Weights of a small GPT-style language model, trained from scratch on English Wikipedia: 9 layers.
Each number is 500 + 40 x the weight over its row's rms, rounded and kept within 0 to 999. Layers, rows and columns count from 0. Numbers have three digits each. The size before them is the row's rms in percent of the matrix's.

# up: layer 3 MLP up, 1024x256, rms 0.131, rows 149-201, columns 128-255
# down: layer 3 MLP down (transposed), 1024x256, rms 0.124, rows 149-200, columns 128-255
up149 103:513550483555570513443453501548538508479546505483513509513386469479545478478510499472559480524448527502520513439520414563397463485484516541442540485464521522536451526544538516539482523518508514510456474451406499506462537544553453434458468369488540448516482491572482496528504512495438561458492498503478522509517471490557490484467436530496512522587499485461452501485488464446485463416546
down149 103:478564443454499489452484532544462462523477492527453596521494488596493502528484526426499512522430511522489544538493626452553521565487527483450508571521592485426521448490487516555555448448507468538464500568525447484562544446518522501521477507514504482496475555462507482472535491458538513507506496500482480421520484478547545483547550425537477566473434461489525555489517449450536433493558
up150 099:494465580529498535566420534424517495435518445568433536536523503571557478495562440478511472537430557498509469550432479447489515501495510533465491462505481464510547482481494572504483446492491467461502596590467490514501488515508500479503484541545433516535439436412500511504465512479442535493465524539475466463516449531523508472451468479472551459449438454545423524453528502463540441514538
down150 098:517516462509492468550504589516598501532478508513554469425509547453478487532556457461429528437482491532463530480519490474527538479448523554479498463457459580448525513460479464509558454507472458475495502549544504475533528442439504454526582493543495466552505508545408430554425463483498496484498420493482539504534509508472477493486596483432538475436452469496577524503516499453471455520448
up151 107:459495424445532517386478505477558548501509471505522477485562472519477467533468550471532484505504509525488543496515527536506474514449567505468558501450529429429486467540545493517523608452455507430494509539532542504497474566477572552572512468514443456468445477541509357461528484514511502557526594495496492466475438531581476465455499502477516494497483538457530521480458515509410430543455
down151 102:526537482562482445433494469482486493562486555486463486577513520557505485536537423564484504526458564508518519560499462534469470426498541506602473498496501428500545511506482446505457450516418533446441521528507519464502538481449561490535512451533542494453436543577400492496549518519511585481544503539472483531502554517532460511507544498543514521526389485502472537486517486457541559549549
up152 094:475508493531520536446466535567455487518504577528487505559523494452495464437461520456461469505502530526507512544428426416522550476481492492526541491531486511516465539502553557512486441580461522552547413447491528523455454497509424482530513518514467522510506505518508570546461539530536468507447474541535526548472505482535509478460562448498520445553514498556443513402609414475527457529476
down152 096:464526454457535514547446435545498508501408476546447500433553469505482496492512485486495487499463370466538502514510513531433532473551490488507512520461500477489462517542474503440521503453414470477526499519490482438593483476541444488489503535475482499577452534468473449490548472488485504492450568541525406556474414467531517486562530504504484514471442478498508459532447510581521504507511
up153 099:479450454498456462486533523547506450480472536566493462409521425510492463471475482501419520581461431364592512511449464508512541459513505519537488556477543511539492520486585533547472479504567438541557505490526502467508549505428493533435569570540467472426517552560474455489479461457529527501451488488571525518481522572482507549501508564543484455483492529545489504486527555492432444483528
down153 097:494555491464450534372497500535504477548498490521463453543520523587471441464440489577536498566509485574563515478510505527528495535493473493520485466532460480523496459489504488471472503453507532494474446518558510484488546478468536448484511538447372548430505513520494513485464491520545548460548523430513508569522460449593508496513445479498447548515521547434420503496492576517471568544523
up154 093:479527504562499562534479564493461460516511483453462542468542504486501582533430466416530529476513600573510455486460470528492470455552484514500458515495482506456485525475533482468472527539498438514447499466542544596492429476466568498551524516490511482528597600541532516514484478506491488523505409491525478542513502452543438509528504499495525499509464490507535511515445560481456441468563
down154 099:498475433556508452554498484480487395486504504488522485558533480524519519445461471474472528530512491519525522541449463422562520514450491506475488523524501561552508600495524470431437473531504498497441539444452487525448489444504526502516579495514490483494503461522531481456527523458559498499495499488541534509563501514462534516474447462545549499471501458607481513440484594488529509520476
up155 106:464560503479510536436439471557539496500549518489493545509584465476544516473543499504523484600489453545519562507495548476502463480499441452470442482525558431508544507528542493511564458489533386459512549479520584500487444494459477484531535574449415556470509444549454446466445495422545507448533539567516526485532531475488423477501495472521442521467534491523516472525521454529512501495542
down155 103:543565526434442551466479521494427518420573524551514479432502528460485481496461570456568555505452503532529518475496494427517481538503462485489487453529487558435468467538509467453502492512494480559519514548522486551467478465475495490486499521439463467485538610532513459476531455543511458497462573500488417518506487464510565421544449491609509501422494455569459540501458491504528519503559
up156 093:489455524568498461462558419554548499461520497540481474530543592500510530473467511437447501516503515514543499569563472512542525473521469435490444483400493574492516451500523478428505487497480515462516517593490518488500450542468488455493468494499461414462493558491494420491498472489503486490453504518367543459479469570513511478550539526547497492517438525527474588460548426505451478466514
down156 091:493554515457536498541445515562390515453499599499500473514476516460486420554500453531526478539521567542519466478481451497501500484584508520464513503508490484515489551530470492587472486427463544494523496597575529414549496416517528416490425513496590563488485504526488546497388595486480511505503496501525473533521493544480510548424526468447520538424483484523462500501533525492521483473486
up157 107:471448442508497499532549442481516513460484453525580515475479425515529539441489556569490489523454454523503482450473512504549532471472533450535488470422440526501542448471526472534473522483474496495452456546431537476532489547510509516563504516480480473546501514570464476571554473504469531487498476478534529466587485487565553434467502542523561509550499520527445466441566459550526529444457
down157 107:486487526530472524570538507477497479514492567546512487520474456492514512514471503485450511533399532513531436501482460526496475480542518522554522464424457527493525466500564557500425517490457483529451466538475545549537461451513583496536424571460504535502471458535448514504499465511438536494485510501571564509561554459534515534486483531480492576538480527489476487487561438498506516472491
up158 101:528580420562488480473529513493468460532496479583463520581535511527529531458516497495551532512518473578539538461537491486487454540503510468461577520586515577479469518456517484528474469495539469457468504481441434532448544400523430468503496470535519516451593508507483471479503505580455491556462521589531467424596463485496465406501520520517561473432478499536468548466499488553481494517537
down158 109:549478591448482545457494460488523442458473520509496498505480508496495507539468490502507453535505495486549480492512486457529502504539544464483541533552491512499487469465539530560549412574510515484515515499550552497543446563534526456460460518463469535499462550541522499416490448509543476585502555504507508452514471460578572540584492478488528505482499508488436455461531520461537466436399
up159 095:458461474426529504569498473500441516501525431476503511544521450485470484454497552573437516521505493485426450523432467476514555491517507432430497458528550473506448561482468503449460479535524547535501543620500481464477456501484503531525515576507412432467506515500524575526493463485486449488491532436474532470537504492508478518543512528508525506559495535450519516482518562517492468479432
down159 101:526473595521514533539511404409507509484534465488478503566442508535537555513461524516424482549470538536492459488461519525490453468548498497489513470592515509500459529487484522513587482535534533518543443570459498504497505479438529477519438548493464465434613405464487460520494490566551469440482498498459483578530523485588462545526443483452474533490558566462515436504453561564483569466494
up160 097:557537492548505522552554544515503499549510438474544501482425520496486485443486516558439496497507502535568523465561465537567529454551491471530498539496493500500457456518535519503520509458502531562507478564528430539406502509493450448487562550496574431553571474469573454425441531479480504533499463510502390494478453419481463509517492477485546449545511475527446528528460448483424507415491
down160 102:461534501480509491527549598488499469503530534547493491528518485554570517500479543588439510544412467468549465508456508515458519428487494502490476473573530473483506488546496556514500450468570516484460552355583590485490445503561496524536471482519510515458570499470436476530466511482441520444459496482521474512482451468547561518493553477537465447591527520433535482515444509509567534485459
up161 095:452479520537488433512527487439506539495526498480457505487433404413506531476567501493521487500462498488487475429521496541514507494471511462504505458406495494465491464543468525527496447445497477545401518442517540505488455526482548490567531520454527514489577478491510485570581434496528488555466437467559443503513519466453512484468597528498471478517518448563476471422488447474479468491582
down161 096:455468412418570542575468586525485518454476544587498458476469433521447485562451435434468496499549540499491440423457510497433565504480537527466510482525480526582538521444532480553514549461449544528497513455471500530499445479489501424506532505470522520511552482465526527492438501439494522483491503544509439482533500537549551472495489502569446431510467510492540458565411472516558450508578
up162 102:485451552525548491527507551438507534507442473505489549490500500442590570388472446476508531516490467536529517479489530617434461561446562586522482492505530509463492567571496516522470506525482465556455444476508480473414455553508501490492435501499435498503413508442474521448546487444499386492529452515508488493523517502564520547504421467561515396467542468464531495491504448468551426546438
down162 101:432507514475548474476521450514449507472444517493505467519528443492523552503474568509466460596509489458484572519417503481525497457468513534518498513466498584522517393532496529537503465479550559579471520426511606423528504533436477473515513495471444421526553444499486507508446499448477535437461500522475500548481480435505480488473486530424500502498508448486501522507411464542484533523495
up163 108:516480477554543516453477439570462448560459470507459485442520510462470567522497473533501487497463532524509473460529486441415500434507527527469594539500475510493498532519485533536497514503524520486584500507500460510436536544497477473456521513509550578584434496513484453503427524478504515546470431457433522476500522521520476480503478526435402468523482530541566546505488422517574523481476
down163 113:417385583498531542551491526469562452505475507505522556520519503467443530535585494494528554483456504625532482569533465479468539517465548491495469546450501475474459511511498471461484455512480512435569529451525478478549610572403510469443507472501496486526539521514490493486520498504532554501512486543505532518455536484579509588520502542481463471488427510553487581605465495516398527407562
up164 105:558420519492514535419542502538559498515435476468495505447484474501481536514438585470536516468471480531538535498521496480500524539470488498503476529473518489460439476419533460458529554478493461488443445491461466442412489501515515495545516522457499518497520516563506495507517519538534469507444464558587450494435509496463473532550553491510461518517539509530512547461493445423563402434511
down164 108:570481533464538488468554513550563588543412477504537534582497438470461526471516614490528410498445570487536509495548555436473484521535543511474439438520476527457484521494506521551437459514421465479444536508535527472521521504540510454389498503559535520431512464495503550402520544514463500553549446519501480541482593486450514516514540475574477509439542524559498455529565461507493467471462
up165 102:507479471499479491497482499458435497544455428485463492586453477547484550551558522520457495488516525529468564534521464536485499512589495526482504503458521471416495518475451486468472541560522502523522538446546542494483511499523429423499460508529532484469447495473515539424428521496598515464397456564478513436422423455510465502471457506569519536545442507481539517472452464509451502536569
down165 101:509467521483444469501478510537516520464495531476440506470454463507508493494451532449458431509471440445428521554464498442506514551468504555480486512487466449515506510456548478518460446444498513502473536394434452588493492457495522447473457420540489439553444428508502462490481438525464429590475478474424472551461507513460495517454453479492487444552471530394427538419476474446382442519524
up166 103:530463478490535482490430460492492550507532477503435458469450553478502475518511445455550562489494458567537546524489468445533552533527454491475495500513542570427524493474413559566473505537492460495487456514537499456500467523507468508513541506395477509555536512586479531545483502461586503522521436519470520502513462495489427448489518455485497546504503564442519439510475496540399473574481
down166 106:524551550452453513470459520527419527479479510409514508522569514489424566457493489517559532505564530516534477525498532453497461526531447462463495585471540512519534454448461432458503519494558449501515503562536580531527532478503513527450520485551426493538565510430514546513499491432488472473442563463485454562469549538439491451419420475545513567478586504482556523527425462535476569472499
up167 093:515476589509567548539461475468561475465508515466518528550570511430464586503503516442515526455466521415532556590541460573448448471495492462539470474477516505515411510566459550542518525523438540503514431519457443598425518514485476590541520430500517517540531529485478522448479577504494551450501462542466473518518435540453467464504555514490513434517530496526495530557558477528426477532510
down167 095:558472546549503538491540555486519507561477482542496453613491545469519590437452515524488529476551471424483509516509449513451453440521492489513478501536480587518529495465539499434507495489520490549461442492487471555545479452500481518554472485474444468539517603535483497479489533489534458499511477472538542532512578531447526472543490517472511522494486541547477542483578425507447443513495
up168 100:536478474479496487401499499428439484533435553527448504537495484492436489625529547575493527517475516494459391509530519481456528492449427504457461500469521523464521518507466481419537466484505455507441483498604480485487526502525518525494465500534503446466528562530448449443517489523459465512540499523450457507552555483504552524511580548544491487538477469575463496452492507518475460486529
down168 098:520487510500498534516591527520513515522480482462472531492516515498567500425501484469518487483508515521524506506548475526528486510548506562523530531532512489457505532487480528589498548529436558437507519564475521558515439515537503479453571519463528526440510468558564493527474494466541491457452580568462527411494517492568520533551473540466535498461529505490564577483518537476596513507487
up169 109:455483553511562472453473503450515547405390462544427479520585511500453514505562489480518529542551473529462565507517547455495503498519513489467499547551595471470604498517480501525445511501425520532483515531464474487512427478489599425607473500475488442467483436477509515471541481538563458426511519535509448530467442555476421465502527440511568473491558508517499533462483494570462467507518
down169 108:475494504514524513496575555511487529512487522448476483448506524472497521499493518424496524550479466492559473579458524507600502587472493486498500544475484576401544558499465474476470467482433523471457490497505478462419562508533496459488479498466503500562473498568462441470509570471502489555435503459472503448445499453440523545526510409467518478550446537507542545520543521496482483481470
up170 102:500444418578510496557566450503463518546476416468503481479577508494566401448453403488445498506460458550502516508485480474490520471512493399469459539496481482464482470522505554515482496525390499469499504465478487485492544516532533518435507547491476439529515530506483470522459540538493447476506540486557477478555481501510446576455574542519513477568577621493527459577476480482533465478420
down170 101:575430458544455473515506512517492545531492537573465493535494536507461423506520565496508557475505465557518469544549480479484514529471486474543531461424423540524439522454463547492483486488464579532508527536553511572549532516548521524504566529487486488553560479511502537482464511449481444532513532456379567440578548488518453611556480511526484509565452463610467466427434504425506500489469
up171 093:478484569508506492565534469476509474571489459412468480463509451466490477497490457491447470468553545498514503467492458458428476562532534509474446444491515498467463490529513417513533531548540575486496509531476513543522484418506494463446420500539480499466480537500488563434539417445554481514455560539524545545468538458563437571497542462484561442483570453503454519433487470559446519534518
down171 094:460463499479517551569495498497516553551475494566541551516593489501475551382460488546438520478480445474468449500404505443506533481528507482512461487465478503495437586463533494505460555540476438499540528507513462518561468529516479557512537506501503472388492541489534540438496525493492462504549523479503485496551475488475469559492496496452509489421528463468537492527520563448442512505472
up172 109:495498544498496440475541433468525399561510464544491536535486447531542440453582550512557480539564542507512473469441451552538529476538531491481518489462509493506521538427568518488436520485536475520473427557563503502462500521519499562488459497464558541494507555498517521575500449558525503476422451473516480498467478440503497521537547473475505462467512577543547544542421545476418506455547
down172 102:482567483546462444487503549574543494494475518556533395528531502487531529488522486518487450463512498475548486533488525458468475500433482568485525468490456551518485497491503514510590509460569529468533527546470461499472484534455530487503452514506438520596562520492441486532512457496517434506500545477524492514451517477564452426580566443531566473501492502536493440538442538491522528584541
up173 095:478535517490454597444529510489476503431527515509559503509484489541479547557516536538493502531460505494513439485499437491507440504490496508458476469460528471455479528476408517495630458519485428486606476523373496538481477526533493486508503393498482525556426464488453494589494559420460504530454538508588517589456440500476523513529538481535529490511464497425466549462537491451475488495503
down173 095:456519501447517421519530423530481516529458503479508502525485446482531508555434527600460516430518502514501543536444513446488544556483563486548446526485526493502552479431412545564464522573548497547489535520572500537589516478470460434506540536459603495484482478497520555480474477485504471590517483431509504466527502493533577541491410559500486525448526520517502472544544484445449443393499
up174 097:529527522455463425503485459482556513490548500511473509429493435469464536513507479479497551467466544476473492454509501522534482516441512468480514563479456406529508493453494551542472498502485521498584497572570544501459475525570518465526579478507450526545496493507542514483496561495426485471488423509525484559469523578468495400498492439567460460478526514492532541494562519475490464551499
down174 102:454461527557444485516497531485493493522488474469480505552466440512554456520523487574547530511529466511532553516527507526433512366543484495529468515457503505530549521560497467466480477525468592548508456486460493533608510443510527575449490530445462434521520495510535477491535463571470481489568540492534597542412498540444543514504476474460517547494475537456496477500518510446425562473510
up175 102:523452479532512431490469488571501510526480539506516534457535501514491460476531501448559496523519530507519538549519572469498535528478539463521502523468536492469485485558529490537470464520547564437516573561481456486478495498532470518437469541464508501498440455402501501597491529475536515592486483538482490436476434497500509493547455529379506472444485512476499546513436504539455383463421
down175 107:368488443465572528522515508491537511528458489501491537411506554531553522522481537496474484462488433455501547434479500524450562505530491483479519486462528567481468547596486461476515440540460523517495500507536556537440425438497548526518516589450538486561503493532486453475446471478448506459536483463475570483495521436533519502528618509466541462549519534507495435520495504562480487435512
up176 108:459418537423516512425579486500526519482454547539496566518503543505418532455507488510394506537551524496592463509539512506524460488548526474489500485522482532474490495489540471484503514563473441549567526486437448551523503442562477412472512426564510495566568486518545453435477502504549541461503525517577449532505442449510504550467494534471488550468431517542509458433411481412512469467484
down176 106:475529507475460508452518469443570529512519562491491503546549554446437446465508449475516491506515556497454551563570521520487491475441485545482591534497491489480528483531496437454456540526477543530539478526475431476467484533473530502453494458498505458512513504479499464538574544522484470507558465511598524396525468571539545563486499457525470535512484466550432501468536485509506503501519
up177 097:464484399500418437517449552529470542418511521495435517527431448434442536539453545495444532476441517556511465515520517554543448510481525492573559508507496455457561501524514572563537529478520532594502494499531513491574555436555519494496481569484562492532486496500501498483494522454509528406519543477587475515462483488483449476503620472484488515534498553496536480570563454437539541472482
down177 101:544489493506515492552475492512573454495558417535520468560514511512576503536479471496495432504540517502525566463475518494554499454473493566496604410468523525495535541538524419522446499486537475467453414514540492526509434498526479617510470533423480594417616481553506471493464496605535527543515503563501483475477456501480445497490518515501468550570544462460527514512465412580549476495475
up178 102:481514539490512523476550530479420524465480464408532437488465503476531506522506464542416508448477495450508488521504414459464556476595498485444512443488560462453559493502518508488472460494465452574506504523493409460484547522493504471582493459402535462425449502517523522520393508517475497497481471427517532481599537485561509531540519452521531504507502520469532534484448503472485559569496
down178 104:511551450513518465484614470489545462565549490461479465501485435461497505523518499502451523470497485522548542480457539543426513502465464521462506512417522588475476533453497573503495537508495546521482574542503554479406469467511519497470548567537441472503508491540447488541488457488469447505553493589516551504553448433453402479492523565550491473527485477463476561480530519471529476422537
up179 101:545503531487483500505516467464559496555550540477474507500574457527564580473471505459470555514548426570569457463541476535506530515558419435465484564526489575511474450480533511519591529570486472507526450540482516524478467479519511474516474586476472546464591465518421432454476552492521488501500517450500559516484500524534542507554442492468439578491539526479546451509500495480526456489535
down179 094:555493433481495468500464517574464417456525516423465473446535480441525552508553519524492462491384505489452429568516525506490496441468494523554502513484449460458457524508471472549562536512472501509496479457555558515542492435538509515502478488506511441501469537455498480508467509525475583498526485513445524488484457454516566468501487540479548497437441452512450542441534596442497464572462
up180 096:561506508486487526476472559465487475498468565478521462540509484519530455481490476478522517591482477478537479485522476475485580484493470542418460520402484502574520489496481504558549488518520442553512433464557437461534581521514457514456497468458463538491455558544518538523507410410583541456579565547530592460448382524477515559526574461536512483459504484515534505474463478478494405495522
down180 097:481495545443502553516498552495557466530486482517542465483454580469480517525438467481587515483557456440580508506527460481496468545479463453566562444504475518517484560426489475482588516468539511472541524472463465592554419549487509458468506498461464518537546543480480577547522544479520527534481579503512516502499554463527485503527482507497517537537526514483468530526512548568487495544635
up181 095:481499567465386531467530490517531505454457520553495550572474507498506488574492436508465511498470452461445459465471464474487479473509577485516530500519543440623540511509501445491513504487484493500397482564497567518488480505476490563496494472424494465543486461418400528534493507553472454488469491532614501459524486415430531498453541459531421438546483480523514474514525483512499454499526
down181 095:499499540480440476519537513507464522451558507417540540445516453501559455456506448500456473551547473528503547499514503488420537499533507482511506449526576512486471428496519495542483543475496539461573432429527469522506494510496552518536499528507529458467432551517508508523579508576469478535553410506455577473503494451543514540533568496443493441496551469472456476534473507503542538375456
up182 104:568563461537497473459462466520450504475431471577553502419468496443485519515438506549539507521455456459431479459534552489489452444554490461487501510435407498552482531509509519540461546553462505572534518487498455475492489518414504485445526516500442473421573590534553500504476531508480496515474467530429500552503512492498497438469488494525557497476474503579462438505541462475455467506522
down182 105:441462472423533377541529421456510461548528522465489528450515485536476431540541482503544559537471452485505493553544482550435481503558527486517436547486539501447514531489440472499453438531501465466503479501524492531433466458545485541445489505514547470504508399518500469513507505488498520505607520488538530469544535546472553477554538489512490521510534436502523538520466514540553520429505
up183 099:467441555523524565584496476515509455444441426516454460503503495533427439513549458485531478392501446497485442549481479424512528493444490405489555519488558497517444442480464540574510489507502518514513488569479531484483473465499448524562486455550495473414388485549519531557496526524496523527497516491573534523493506498525484512504489567538498520529512450519501498531507471509537477515519
down183 100:546578493491582502603479456514506558513524407498529486508517488512543478559541552482395506504473516462478453459540507513558428491511497590424545493464469548570481521571521482519473463492445535501474566496443420568518480531532536547533468509509540543487518545489544483438518516488499496487486462448478505463457487529543495505515439515544453509486505452546563466558529429486571579451459
up184 101:486518551516577516542552463464514471466510491512450573528436534570414498436491554467527471487467541493516537441466525492521509525467526460604474476485540522465419536512526483473469481424513528574539519484429427490457590568499485512491517465527446450485467510571541531500555480518503522511504484482456483492470492491425465440458523533597488429447546458535559491554454523509425516482426
down184 102:481432535490411480486497491485563475539475467510543516407562470542520475528415523466418577536465509510427479576408452478549521507512515494509422514470537510525542522495514507467422472477448461455461486508485534482415539417422469486402451498506457520438561544471553530475498545519518543448452500461452467438516512514436471470516490449518463515440567543458504512473534508576515502513495
up185 092:580477449511506446442522488484392441471520563547549466466533503553558453448484488515493531511547510565527576424471513543539539443479584520501515495549493484450473491447531459491523554535563412521459435564543531508519520492538533531411535558460497483468509478469479468491469492511463486591558504515525494516457454506458517514528551473483556499510513491484469517528462459496559473491444
down185 095:351551564461511447480631469498526464583553452464477433617422483518538507522430491497550501509542533510554511504561464475492429445486439495512484510536524481452487498516468439480462431506494531527505524458520513473432568505497504465500487512523489520505538499554507512502557502461481447451531499485466450482502449595537500482476360533459502511505525442434540591524503536451529554535477
up186 111:516484479455488521487519520567524465472521495464508499517492488479554547441460460555535508421503567527520484479476492493433503525508505511467543442561616484490502485540466470492572478530469434461487515509599440513478503493489497531517512519546504473571450509507487501492486536558553566428460580575549575510472468498445578515453503460457438523448444527465524489418538520492477506518577
down186 108:395538566486513564522454518497434470571541575504458563511479537461476444539468513492491494512500487499508481482467475456496453535557489517525471442484494526521499471504508487468549572454481590544473478537457528570524465469486410548452521579541508530459531498461473579543525502559450427512542476483427550519471483450442436480463559536464512518618470496525477479507514560486523498522509
up187 102:600425505507500516534484454415571573450434491493401458458556515496455449528487456558585511509604472553491505510454610526538509504606495478485494593432524528467488477449492429551400523511502492439530514468543439504526549506506512437495487479474465483526438475459487475488494558559530487512486484556484479574512462456487514541500544500434436505474474494486480532474425475533547464513467
down187 105:529508450462505485478500540598504406503476433510607516533429478517509557535518510495483467433508614547426491530433530494511477498474523512475392499527586467464544533438494532555505474460474439496551445494476458493535442425517483492565445568471506426468457459537528550527554402490453513547504523446501531461498549514480545516423456472553510470495467427553463538434497503500532439449456
up188 096:502570452526527577515514514518451538501538455467512494517466459539529473568424448451441546477585497514463435485519491545476453551469433514473501422486472474542527532546440495574483518492475435488442543477568499521565485561438469447510460516468496510556516538559510436518520457491574490500490471483460498546465464488525441463491525481430459496421534528542443466473571424445458518517492
down188 103:455514440485524472523489471497452457474414498538477552512485512514493431512395473521555489433504509539496509514519579535475516512550539489482454418412554535478475499506545433486449461484482529452437524462617448517496531452486531513546497509444489513522550416521464544524513469504523506455516532475550530491469497477493473531510501550587472509526530462480582557520459504564550431459469
up189 097:536516468438528478487429467469411497453475424566496489452544578516487432514582483515467493545530465519507446457487513557501524524466477490560456521477472396355563479469455496525519496437493500515464539461464534483437573469465507515498493575507542509506522485559480487561439476532472486464534549511520571520446565474533529509507589577486443472472474525500485451496517523463513559523520
down189 102:475463470472477507470569494489529567529462504560558578520544585505554448467476512589492494457520549467409497540501515477411511524513497495525438514511454555485530456534465470511461465526453543598460441511523551498504493572483535415480493577503545471500512540553486532487551521491570504485487539465497483525457528528522464472557489469526523539476544476537478515485567569511549513475555
up190 105:473516476535543411484556517525478494549568518535535468535475507555510547546411535475479557476569442544571530548601574451509517464529514563491458455507451460523539468482477461508494481519539498480443482482417506500466494498493492506484476463492416525496464518515446502461537542449555541538550490534509531563521428516507417498501499549496451465521502494482462443505426524447484532514525
down190 104:561480515528432482489513501476498475474544489469487465454558428545519483469452487526482500509584510549496512499483460475492569432447471470471475496499500493450510492499438436504450469445503535448464432528502473488502452511504498459524506430466534488481437472496518444457577536514502519498571484521542571533466488480540486477462468514476546481452486521463529529428514422461459557534389
up191 096:470525530564464510455525493506506507471576460509500564508549471503482476533577539564457417510587556441500458488544437502624554542431500486540472452509570563496550434426520463523521466473487519547497471484511483491535521501507509502451511436492469526559503494467536493508477481474461511475525426411453454480553454551508550585518574483581448492500504469482451533478447544487494488500518
down191 096:507545479467478544474474441495547483497480508504470524498454569456507527462579462558490524527509484501509537516544397555489515444461537490502510445515503432462452538450552439531469499543518499532493575440544464470457471463528588438547457507520512565456521462560564456495431457577485500476564526478612487530528578519526595510495496514538504514448451501506463494524567535462513494423509
up192 100:513503454475456478548434463485543528515488505489433517509510468513421461491458458472479570510495517438549528480534567502497496559528584497507469459580439449498494476532388512455510516590496427530526531448498553486535538536407475447476527530512510467464534508446503542509495518417505489489433491481557463485477562499467484577423454461473545493530502438392449513476486478499514464496477
down192 095:512520511407522487422497541549511528448458509497478497516492529467518457515481512415491487486531480472547503515530522470383497550495480550514487455436488503461475515493524513526478489468492518428521499589459487442462506508499575479472497524413458509539460510503471465499559422496422489398416492510544506500558505529461500512439576526532462513510476493473541466433508460500467521549554
up193 100:469490498514490518513402468418492516409520529584521551488493480478587494513523486531522510490537509496436511501471474495554427520524404468507522476571525498511484536564473621439452497517480451516453506473494507507414524521475490495574475569388479494467477523468436490505433452475487468546506446546502506520573473520546456546533510522459482525553455562508435473511546534497621513470490
down193 102:488544581540500499437495552556533531545472591524463433483524491428455545508485448486520437513544484497491516510434476540524488529505542390503518476514532543507505547445540522448576547459495523460447505545506476483474503489473545424487525439541540510580469522487590518479519540534562529492531517453509552568544484594532486591507534580489410542485545534474416490448515485439509485493458
up194 090:443437489471496560567456476448478527418494405558529529478533470617536480558483557547509447475479438503534435498564412579525470505550480520456477566559479560502479588438496484540512485492489535514453500545575462501501457510463533449499464530474576442449489492505450550546459503486440477469526465467517499476527446507448497519541573495507439520512532495464543469527531518505436470453536
down194 095:539573481474501468517493481496487541571546501439495565528494520471474534476517473531462501523487509572458527478475568533492458483474551494495486472588451464470464563528484529499491431511545576487477526461496572490536539538425538493466540551464506531470547583538468515380538473497526575529457550504529464538545484513423477504575488495536511486461463495522502504473498488499492475464506
up195 099:499498499491486500483548523459429449450547449555470521452506424381397529484512507516510482521533487469471555485531524578438477492519484435480421471423446497484513447512537464533485490526469474498465514537464515535519546452538468529443441499504507565452583507523534530552453539629457475527480499496514593497463469474546516473515501435510475486498481443578474476406525477506516475408493
down195 099:458418476517507540467514442535471541490497515544456476483496485522483422533559557549482497492450596494464485485472521544451546416506484512500477500494553489429451502515506416515490460490440497509519523437507470509510469498505463542596498489554562487485511497473499528513531445495611453487482492488474515441481535484552454500513508492570448440506478518543464505568477490444491573476531
up196 101:477461495526466482441485552512475453580489503487471487488490449541542544467467531456507496498491421547522482508469476491492471582480445485455481530457497542518548469504507480548443483445449452511463509564489508503465482493436471470488470469557494479514595553467481490481531565547502523439470521576497454506543514501492478503496519517592481530551501516489466576523509509475503428523532
down196 100:464576475508466491516482464509479474529491513540510489489481519481483463592458526499522555533530480516488431484515441565549524518510573487525456474524522538494516530448465562471453411548482473407537547440509493427482509494498492476480458531516501443574560514567553487482503541536440490495534522454529496470459432515520515563554387471493506422438480494401434412462438497500439502531454
up197 102:540494507578542515489538553504524460514467513454459510505482502433562500564459468505472479577551522540481526461512456478516515465456466496574583447471462526533484489523466513522526462525538503505477478418506446477441501542530455550491495444455455500521520488507596492510524469511521461396443441439557443479494455475489468467529521510454541555518447598486530555527504468484546471378565
down197 092:507494472531508512485548515531562530522435510476462451513518507525465484544460456552497409488521535486531501506469476481488517415500527539526541511550517485435550590459523556465502468439460507483498525572577493503524466505477542482463494488467466496516482467493515509530388526485456521526527497549469530470517517564555532534539464559520525482470548436557524522485493519405508577537482
up198 092:435474592556489499509458565526560469478533460461431548450510418525465501465493560495484563502495463479562504515584481476507487491515479489525494547494451499506446547531533532473497553490492494506504458548430448493454502449568436525480517556511543486475508521515510523495483567504565465468546493463542483466482453515462514506554581490541431559512499524489559451475556543473550516449469
down198 097:472519512502494441514509525515467456434527462528450457480443555444500511510473571562524445510531536507548452498514546549458607467522491527535478498436520439431499520480494518476487536452465534547467511477519546555542529475458471474458512522441534542503533445467503498494535550504450577551512464491509538537474565504509439530478423545432530513484542488568476460496513552468478567598594
up199 093:485483521574441497469514487518461447455480500464427489504474454506544480506522499417463512519513500501526496529506495559506569415495496436468472484461472520488508532548514470458451517462560473501567540481493493513531492453493510511514523513475441447494535557598479493510463500538523482466378470473472553575469599529488509508558488548514458491463552466462555508466561474536485483542566
down199 091:541495452467547562505524485450523459525513484541476473463584597504483520480523551448582524467561503466467530464537537513432468501518503457554507576503499517533453413532480469506527568445441540524510505462472554530501487511501551450482485541515540483554505536525512488405566518499448560544516546523513515544464491481520615520529544469483507563474453523489501516438421527485526568515478
up200 090:534560482503443522598448525525494599432500478456459462505592487541525546598528547428512433508519522450468438483533498510520499438492588470544535514465465493529395508558511563453484500492485514513481473488481503480409499569546494510516504561542479514552547512488494528529455545459529507553508524556514503471516516480462536487505481502563519433507412561527496481451538558407550484483520
down200 094:478492454529603478446497457448475494574533482540469582530387503520492539437448490478525494466451478539482528460577467518500439532485431488508443453528491475441571444452530427516483440535480522529546510530532555539482543511466525456493503437482485454422503478521481570536528453533527424518487491491512516521472461519530477429505513476512521598576536503483483526504500548548476576499509
up201 102:500514477503480489494544472456429540570553429563487559440486506493437519503476519494495523483534513470440495604480471487482447484442547521447455545455465485573506518467453459533523537478401451459501454534554472501518516564460458411475535449474497502474541524503519501527555485509532516488524420547511473493484474451547479536462495509547509517464464528497517466557538496537513497523448